config = dict(
    beta1=0.9,
    warmup_steps=0,
    seq_len=512,
)
Each number is 500 + 40 x the weight over its row's rms, rounded and kept within 0 to 999. Layers, rows and columns count from 0. Numbers have three digits each. The size before them is the row's rms in percent of the matrix's.

# layer 8 MLP gate, 320x160, rms 0.256, rows 88-168, columns 80-159
094:502475543486505492524533501493480417488543546485471475545493495522449569500458452494475505538535517488502523522504535464567451505614436465539455499443534479474493508530453442522429456505609532497429473520510436450461525435496459483575502550
104:492519548536397441554446508494567488457511456399528443549546501522549476461484490471393525444511491504520527532542536530441575525583569479513453418474504458504528520496508470497531513555552537543503492574462545544551558451505499479525509423
096:473593497424550522502517456506452415519553515503478518532486476468490478487487554469524520511530467540469480432484482523484534419452534507532489526527488505533611503471502471459527486530492585496421539504410531485480471459526504424498535472
099:556511537474526435475554509435502477453497463561443449478474513500490490484493564501530492537489547507568550550451506519499537586485445541489533556565420544466552475526501480584559478514470487515498528548502498548476486479541596472498478443
106:443527514580515419543494522509466491493487457530497498479553428498555502567475483486458500511461574445465474392503487493460487426482431441446580489526557482409513500504514472453487485517526525495503455433467495480449481520417532446537485475
102:596502470496511478470472482475476464482500469443558529575467519593572525484455527510498477442472473479513459479506476428534544404472476601496477525479487462473497534544523540505528468521530429519480455516558478542559423487486569499476503543
104:516489376434519468577577489513528465531510525561520409484517474550496533584483521447550502490572523518530442557493491418519466512512501508486458461550537495480477488454544501500598549472475500483477484546461506497485523512459523551542489449
096:546514552398472509526485507555540508464563557492578524526475520520466524462536577525448490516443503505484473528483465491449473516470459489486505464498570461531535562542534594456516478489476489461451437464536504491501521579498450481501571496
097:558492480497465547505532518496457465546528471520485450518541528527533563492543525446459527500551543529499471456510493563496496526426557412468547541444497571520442510488413585410513480521473479504501505507458429610446535488521466521491582548
099:535495470536533428618507480494469490479451558480565499539524505461489543501467561468506488515469479521470434507572448514439444493517498515532490451512416471494559514457458479521554484511457409529555444518469553519476498514449497578460517466
106:497535431435498548516481495539565485500488424409583418463456574527533564504501528524513483589515498499511438487481465481427492470470482543502545531435437512517484520490555492496590428553526499462522522534526471528499508468474486502544572520
101:551536471563569428452449445459475529579552484419468435512496487514548503522489509497432526474520532518530490456459496476487525480541449553506474503524442494525536499510562507559550466508483460476548543481475471517477492518514469496504478513
098:481503496481529509517528543483511452571468528478508488470418497559457528531453607482515528499592435417499471460471484474504431501551444465488490464534561522570454502503470483516471484561560502513431506482484487512525543571514487478466544534
109:576524429455511528548584505513566555523416518485458517494553511584574457522503548508463471510549485530513471482516493595495519524462484451488527532419550466481551497531535471490435508485519498525478459530504471507625465564500510532511561475
111:505496559468520472466492566516536578498474509463511512496513496501437490422551448466518573477545444519461437518519442484542421506462487505486455521559499491550429481570526471503432547520449508402514420509564477424503542501485457496486468502
098:473479549468434504487485559530530458504459531472516452478540474448531494467389477477481599465471490483506490514479496571546448556498495471485489465485481467496451427477543511490529530498496455459478480479500460459447511560506472526536516589
093:513538477459452547487524497501495477504480496599467496486541454545494459568527502480527488440471518525539494458560515512448528476520480560483499483465451478518483493546563516515507450502482533521536547529501500500492494499501522471495467464
104:517472534527494595536553550541542519532520504401429478479529445501548549514420536521525473583473515516511393560534509483524453555485495492495516550523498479521536471501481450461485490436585492501487492516571523508442506441481496488511491515
110:550518497531522480517479425486480466517518485484500460495558412476533470545462433501430464536524534483457467537470533524517538551531492479491454475551553597482484515545533558488507502524459476574491492488483484540557497512494454512442514540
098:441601561550463440546507481533499490525499553511558515520482586539545471489502537522472469509523447524465558439434570470433447545437472489457492447540468562435560495581484480437550510442487527488529507425532439475498547566522503503499491536
094:494531472457522516534415397570474525579484517545450461503504480470498505478497507548449371521495521513555578545545525511485483570452552489498539479481462439489472494512500439468479461542561507485542512546517448498564487513431530487492452496
104:507467495494488501543480555469486469513488511485435431509458518489459496507531483524490532529514520459477556542514575554528475533437534457483458474539443492426514493487552567511480485524463531441410522504541467544533591540519481491599543471
100:544510473549508452460538474478505548486435479505533479515544376534473487523467551519487473387524537539531520433430497468507481502587491519523474536467569507545568506496517525507511511508395557473534434550549474511500492571468553504476579423
103:511463445495513535458510576546483537528405550554488513517576473446530503509547483449488453575493460478513495487489509527535444565469466451485473505499452461506504483544493542542423499533489513550525475533526512462565538489564516420458529491
092:470522537467483487516493528460510506495576535433494567530520501555501471510532458508508495504559531549507502529521449526481479494432527571381504447523490467469512511474415561541520467484491404478501455476507450519464488489525459525468419467
102:563506502462494523556529474476436544505496473512441543502462517505564510484490509472480523513492480473496533456511452548488478493433444490503463414467533448441483431525587547525562459475494463503502548509535529544458460534506517563444497518
108:548547472496511498473409462491507514521527513443494518531571480525403532499489566509516502471487507444449484500470525512524503459469582435405488547515439557577548497472472447598493489527472462508529521530536463491503471546518527541428525506
100:472492538493491460497563562427484504507485541503494430441552489567535513521517467460539508518541524515545511529562530474499493542461501488516460490474524464456490455500548501456495563469419451505497515509533511404492536509425529511416513520
101:537518527546447522557489505539484503549525492513472489543464515478505478472447435538553434506453499486466498565484499486492616446547469483539472475462433475503481475561527584566475465514451536505519553515528501466427491505476521553476565454
101:437438479482598487539480407452529545488542543487475484593445481498448471483529504541456542512497558442489470533477539492459445471490509469557563452490505459475461411483453475473497487448493529518455480454516481486524511569443490454448481483
102:444611491547548562513468427589546478517461553454437406586492569482424570513470482487496451476471497512442523550477449489542555548467526505491510485445507507389502529526487454496453507526415462482491476526517447427441522447520537473527488446
099:497500521469475479449546546426477474598501475478493497480551445518491544566535465577499544548548482535500524490568534571512482569540486544605527453494540505511488529527530480428442474543414571418525481493508442524476475515539433514512444512
098:516551452472385510521517444508503493461436523517537530494473535506569495419481420477530536494495506498463538448511493565489504510500514517485618549523512534466512467551461526466447520558483551543471578509452540472519516615454480525499525545
092:499522508540556467567509431509496463546468526486499457465515458491476515486512622477531422532515489503513515528598528519473511481477514535492452479520531448437567468543500467494499497540542521520467509522478538506536538466394525512497520546
104:513513609505528488494479485482551474533516558460495505479431492587500448545506491484516449545517498538495487547460503549501500492550508522450439505519459522494499356525552515495573444525462425470562467489495535470518491466450490470517492488
104:491487470490463577431555523480499528509525533456483466542491482456488508475505526510478452584515436509460476471529428463585497540393461535545512562476559460532568498495517432492470481551493508501608489469540481541450545482445484479502473527
097:533478501520614550564523559533453505581481515484478536490555473474541498480458485472457527485486470473518507434508520431581447527558483445550497536501431512501528517443459508447541479496551509558476490427440457520531530514572457486518475421
097:456472414539493520505479425449544505491539467503465468449500542510515504597453516474543479556564490458507524482514513451555499519497482586453497414452484502449532465592452502509496477497529473549520535485436497524512457506476437488603486561
092:461446502457441479547474531531468519484497551524542533503492510438507467423503512481513568558538520540527426470423479440470486530470538503474526533550481516546499494471432465513498493525530473496494461562507478559552515461541502457505469454
102:460513476402459462400465429535410453516476432529470501462566414445451503497431510492529506475535495504508457544451467527509442506465496524500493463507452513493561443456490536554562429477536507520492476552524498499500480510520499448456538558
104:505499513534469507468502549504547499536493508574544470524468560500561435451541528430456437432405588462461469514416504472491456494514448516539507527487535502484513512449485509437476581522529472499502480558510492495505602538558412502511523466
105:552459509473524545553550483584489478501510507485559525440425507451431545512459492470558492502503445509431484468475498524501547495467463451512532449580475476468483434553437417494488514392542447553485513478488462596502491488531446434460456494
099:495532467410442477557497497416480475504480478514455514519488410545519516500433485483469511542516462417432556537521465395491540550539510519561546498505456491422482533541519525573515490530491525511483515486452464524520475510518513487467535532
108:452466486546507543490521502536494524449453510494444493508485483500513464523493525504560491492500483534453575532567467477540495523528481500499417480412549524471534440586555502430523416546523536489550379509444492501482539412486489557477491511
101:568554497545477523501529560568579478470491506453508518448488601502512571522460518514513556525497486516519579436465477533528603433545513542491492509461525467536508483452503450466538480496488524560500521518521519539525429538521450541530527508
107:605481533498445518511481532528480455526499440466578455515470500541488514480536442450515459508517586525492473478490494442453438484476508457457479523493533596594497433496517468561497451493535567527516518605489511516549526439534504483573501493
097:489508366517398517446523432486480505518504488462492426458478437557532525497409518517563521438540509515456534463533488495483431515504479492448404474478397520529573464529462457478480508518497491552544515512539496470524491592558460480478450560
098:525515531480533478550484526464469472510574424477506506442525504463554584553455515514520542477507399530493427476535444586455561506532445486518489491556508414513517498504505517486554487478473534528513365482512582532491562500489498545464522493
102:490541476556481510473566462538396518526473435408509564488506478494463475468517498490428453486448516471547497553565484496426472512566447498499531506510553488508486443540551525528468519501512540524494446467497534492541570510467453525456417447
103:527431514542509485408477448602455553474559497464555480477473524492516487537515502499490438546612546498498481494525471570389503470495469543481464503505423451552560474489516491489480476456552469474551511516493530504543452508574482570535460555
103:498449538544510475560495548545555471460518486481548361473500495430512626529470562498488576461538557464501514535472515530460504503511477521460538512587433546529510542484488491466483521467511488513504489521580447475475466517517495546494550422
097:426544481515555491509376505478487424501556548542493512526486506515497531457492508481462426586469475495533466531499484423445512545537547525518517441505495460508488476509500491493442481439477449519454506506495417468478484532460500498472439539
100:463494564512529547515451501482536521501526484475518525526575515496533479477525484500476465507525467477545521538424507487497497504534556518538557459534551492487536537498497540494448541515441541552505457522396548422511512469477486458484464499
102:474442451549439472477512448471529529475443459463444442502621439529482534454480523425568474536483439502470526469535450550519562533478429520572477502595509500485463531517470639411454430486484562487505499474444509437477431528507469502533444508
086:499531480538505493541493549544516557528464530433562479452522502484518450449498453500462501399582546450484552505492518482480452514454496480481508462509482526514507505506561536469534506492473509526531553530503538499527480516489563443474520575
107:541428507455443469491571499536478521460535465512482450483524475532526501474499508547512534508560475514472505522576500505482520479450434430501462495497540548479598535541511589546573474400517423479425381510475544595491485477442501487513499568
102:516461521461516550479468534608535485496471540462543465543427486431444484430494511486447472416536517514500471527504558473554476541624437505537446457437472483501401432462504520466521531454494455502483481525532525513480464456551511517430537438
098:526470509499524513540531517424450537497433540460462577533557492485438499554489490527454495516555448496496449486494496480537522430586491526472547492570501425465482510525468416620553518511479516441483487547548505538529427498431477485482524432
104:508537515476504467548516519496557527449482466500515476451537511531523494485527526432426522492511453518545529468508491480510528551513512571464430518462487431476390530515525456514498440498476487525465520548442509572502582494507432542557535512
106:485508465462635514496574472495550595469450500507494480492482511497515474448492532489528491517495489423475445465460543466500531431418569496449500433521529584487446486561479450482597462450497524511504540478462443543495465509506478552505541479
091:532517530475521545577549437559492557428469501532463540449559448537536454461496438474525553498514478543532511463475418490504464467481481442445567601469483422487452524450467494524511536420548512491537519389476499473484569523530556456474477501
096:518471481459477505519532475504554502522441512554503585534547445511448523511510523481486476482524547513497451491517547481468488498482395489538495496483540498448457524410532565496412463535480454484459593514536444501520506557540581530482495558
098:557488506548545489501521566554442488477471492525494531482550505503512514518523480477533483560504546509505496410521476535479502479432511535466536584491421518517537478490444522533519492482489523551498448526470463541486470476487532482528558491
101:475528514524422511523574543518525522469491492456478493512545474443425493531544515475513458546513502550505529479527425463435522537453487505458478502480442552473546512422441463475520449568527507493468502585554527452406478535487446581578511495
105:523414521535556546502540553528472527495524443442527512521431492542514517471507489538460546575535470513446479533566496543486493540555492513519607507516478456494510446438482477487496499487502511500453521484503473451573513540562564494530498462
099:470520495482526443543474498510451545512528462469539493575483471480490470576450505474493480504538432436435481475583430514565483615568589465455521464550480521485542496522514478465532504459526527504473479524461502507443530568427519430496521470
100:475506511476497475494521574567541465520552533554508561522520493543519449503531500520536474485548495489581475524536525470532492466529478428466396521490513501524491544485473586537505536484475466497533426493452455499441518479524531500531485595
099:491495577503499517492461551485551444567514461475573489557455507498529565493550485460437467424532489456519465527525492574549521482494467471468487506478530562532444475480576504551539512533481517523456472508497540574535488508517458551427504517
092:529493422516483447565455465529601516539423484466507478468430458524494512520472507432497564507548471511492540482491468510494516527487507533506483502497462629554512429479495520499482406537524479505492491473450527440485566592486511517508506605
101:507495566494464577456483450486561501439465546520527472456493446491541524542517517518468588439454489531585510466533521507474510509517486463512472459572487518499500423498536527528526510505493432547457518485565541472453467448477461430479423542
096:502478521460547490439519407469421475546473455492483476454506539472405531418456504473534503501549495527572506442481543445437446495524438441504554519550507451475528555473493469502469516473490470488546446426529527580482524513470425500534520523
101:533476369469512523446474526499505517562541454492554500514473535597490502437463435453484495498461554469505505464464448499474506543574524463490526529483453444472478457476441523480513423464479463477539439464559471451498483518570553486483494490
096:532494440448458472536512491479469473498472509490489530479483526410549497495540486501478602468488476458552511524486565589507531495447510389485555541552531538493449594574507531481459488511506467547514488515490445488472517502527604431445501487
100:497493450468515507486487528483459498504416498569485531510511467507525499480509509468498592461616488560466540504486512465508497430517484504478435474457432522451536485540551503466465450487490512451522458487516530494497536482477555517525530506
099:564499593504477484389435536495471487540466600453539493460513480553480513460509508493535506525539413489540478529462512459519396491446507485490540426521498504485420514512465486486486543546455517525498524472459461530523494456470540503490475586
093:531566441554505466521538502505478508525444498510529471536473570482418523430471469497522485497529501507445554519526590465590485405528559512449472416545531496505537506426450431529485484523513601495509528473563512561454485509609555505521496517
098:550414552510563478497530566467572486491465405498535530604504535573540470499494503463515544486526474525490529454495424462463443533508439475478517481494529573550515452502494449462537530535497414481536487450558438496548484485489543520456494495
093:469421478506499437437542495482444506484496493527428533469498523542489493472491524532582586567559545423556520495458521469617528407500455563465422510450550438496475527514452520489489553463555423558454540511424515516436541542479528478587473532
110:500428570503499472481510473370505498475489481486469465503493451571467562520506543473490445493482503506559534499504508480508514411503472476476432498525479518480506524491475535567466475482511521508529471512455497535493472455501536494617499504
102:496487498518540444521531450512521462511472492525480478539467511453475493537535528483447472581495509420514473451503465493479439544511497545527438522424478494435496506556506554463481387485493453534489446525473424468471515538497465519483560538
085:559469515476488524484458413521461516480454485481495546471511555442537502549437552552499516561541458513476565514508537536484473477544514506495539474457507574434499556515501534499531504530475546584531511500480515484499548537508435432474492472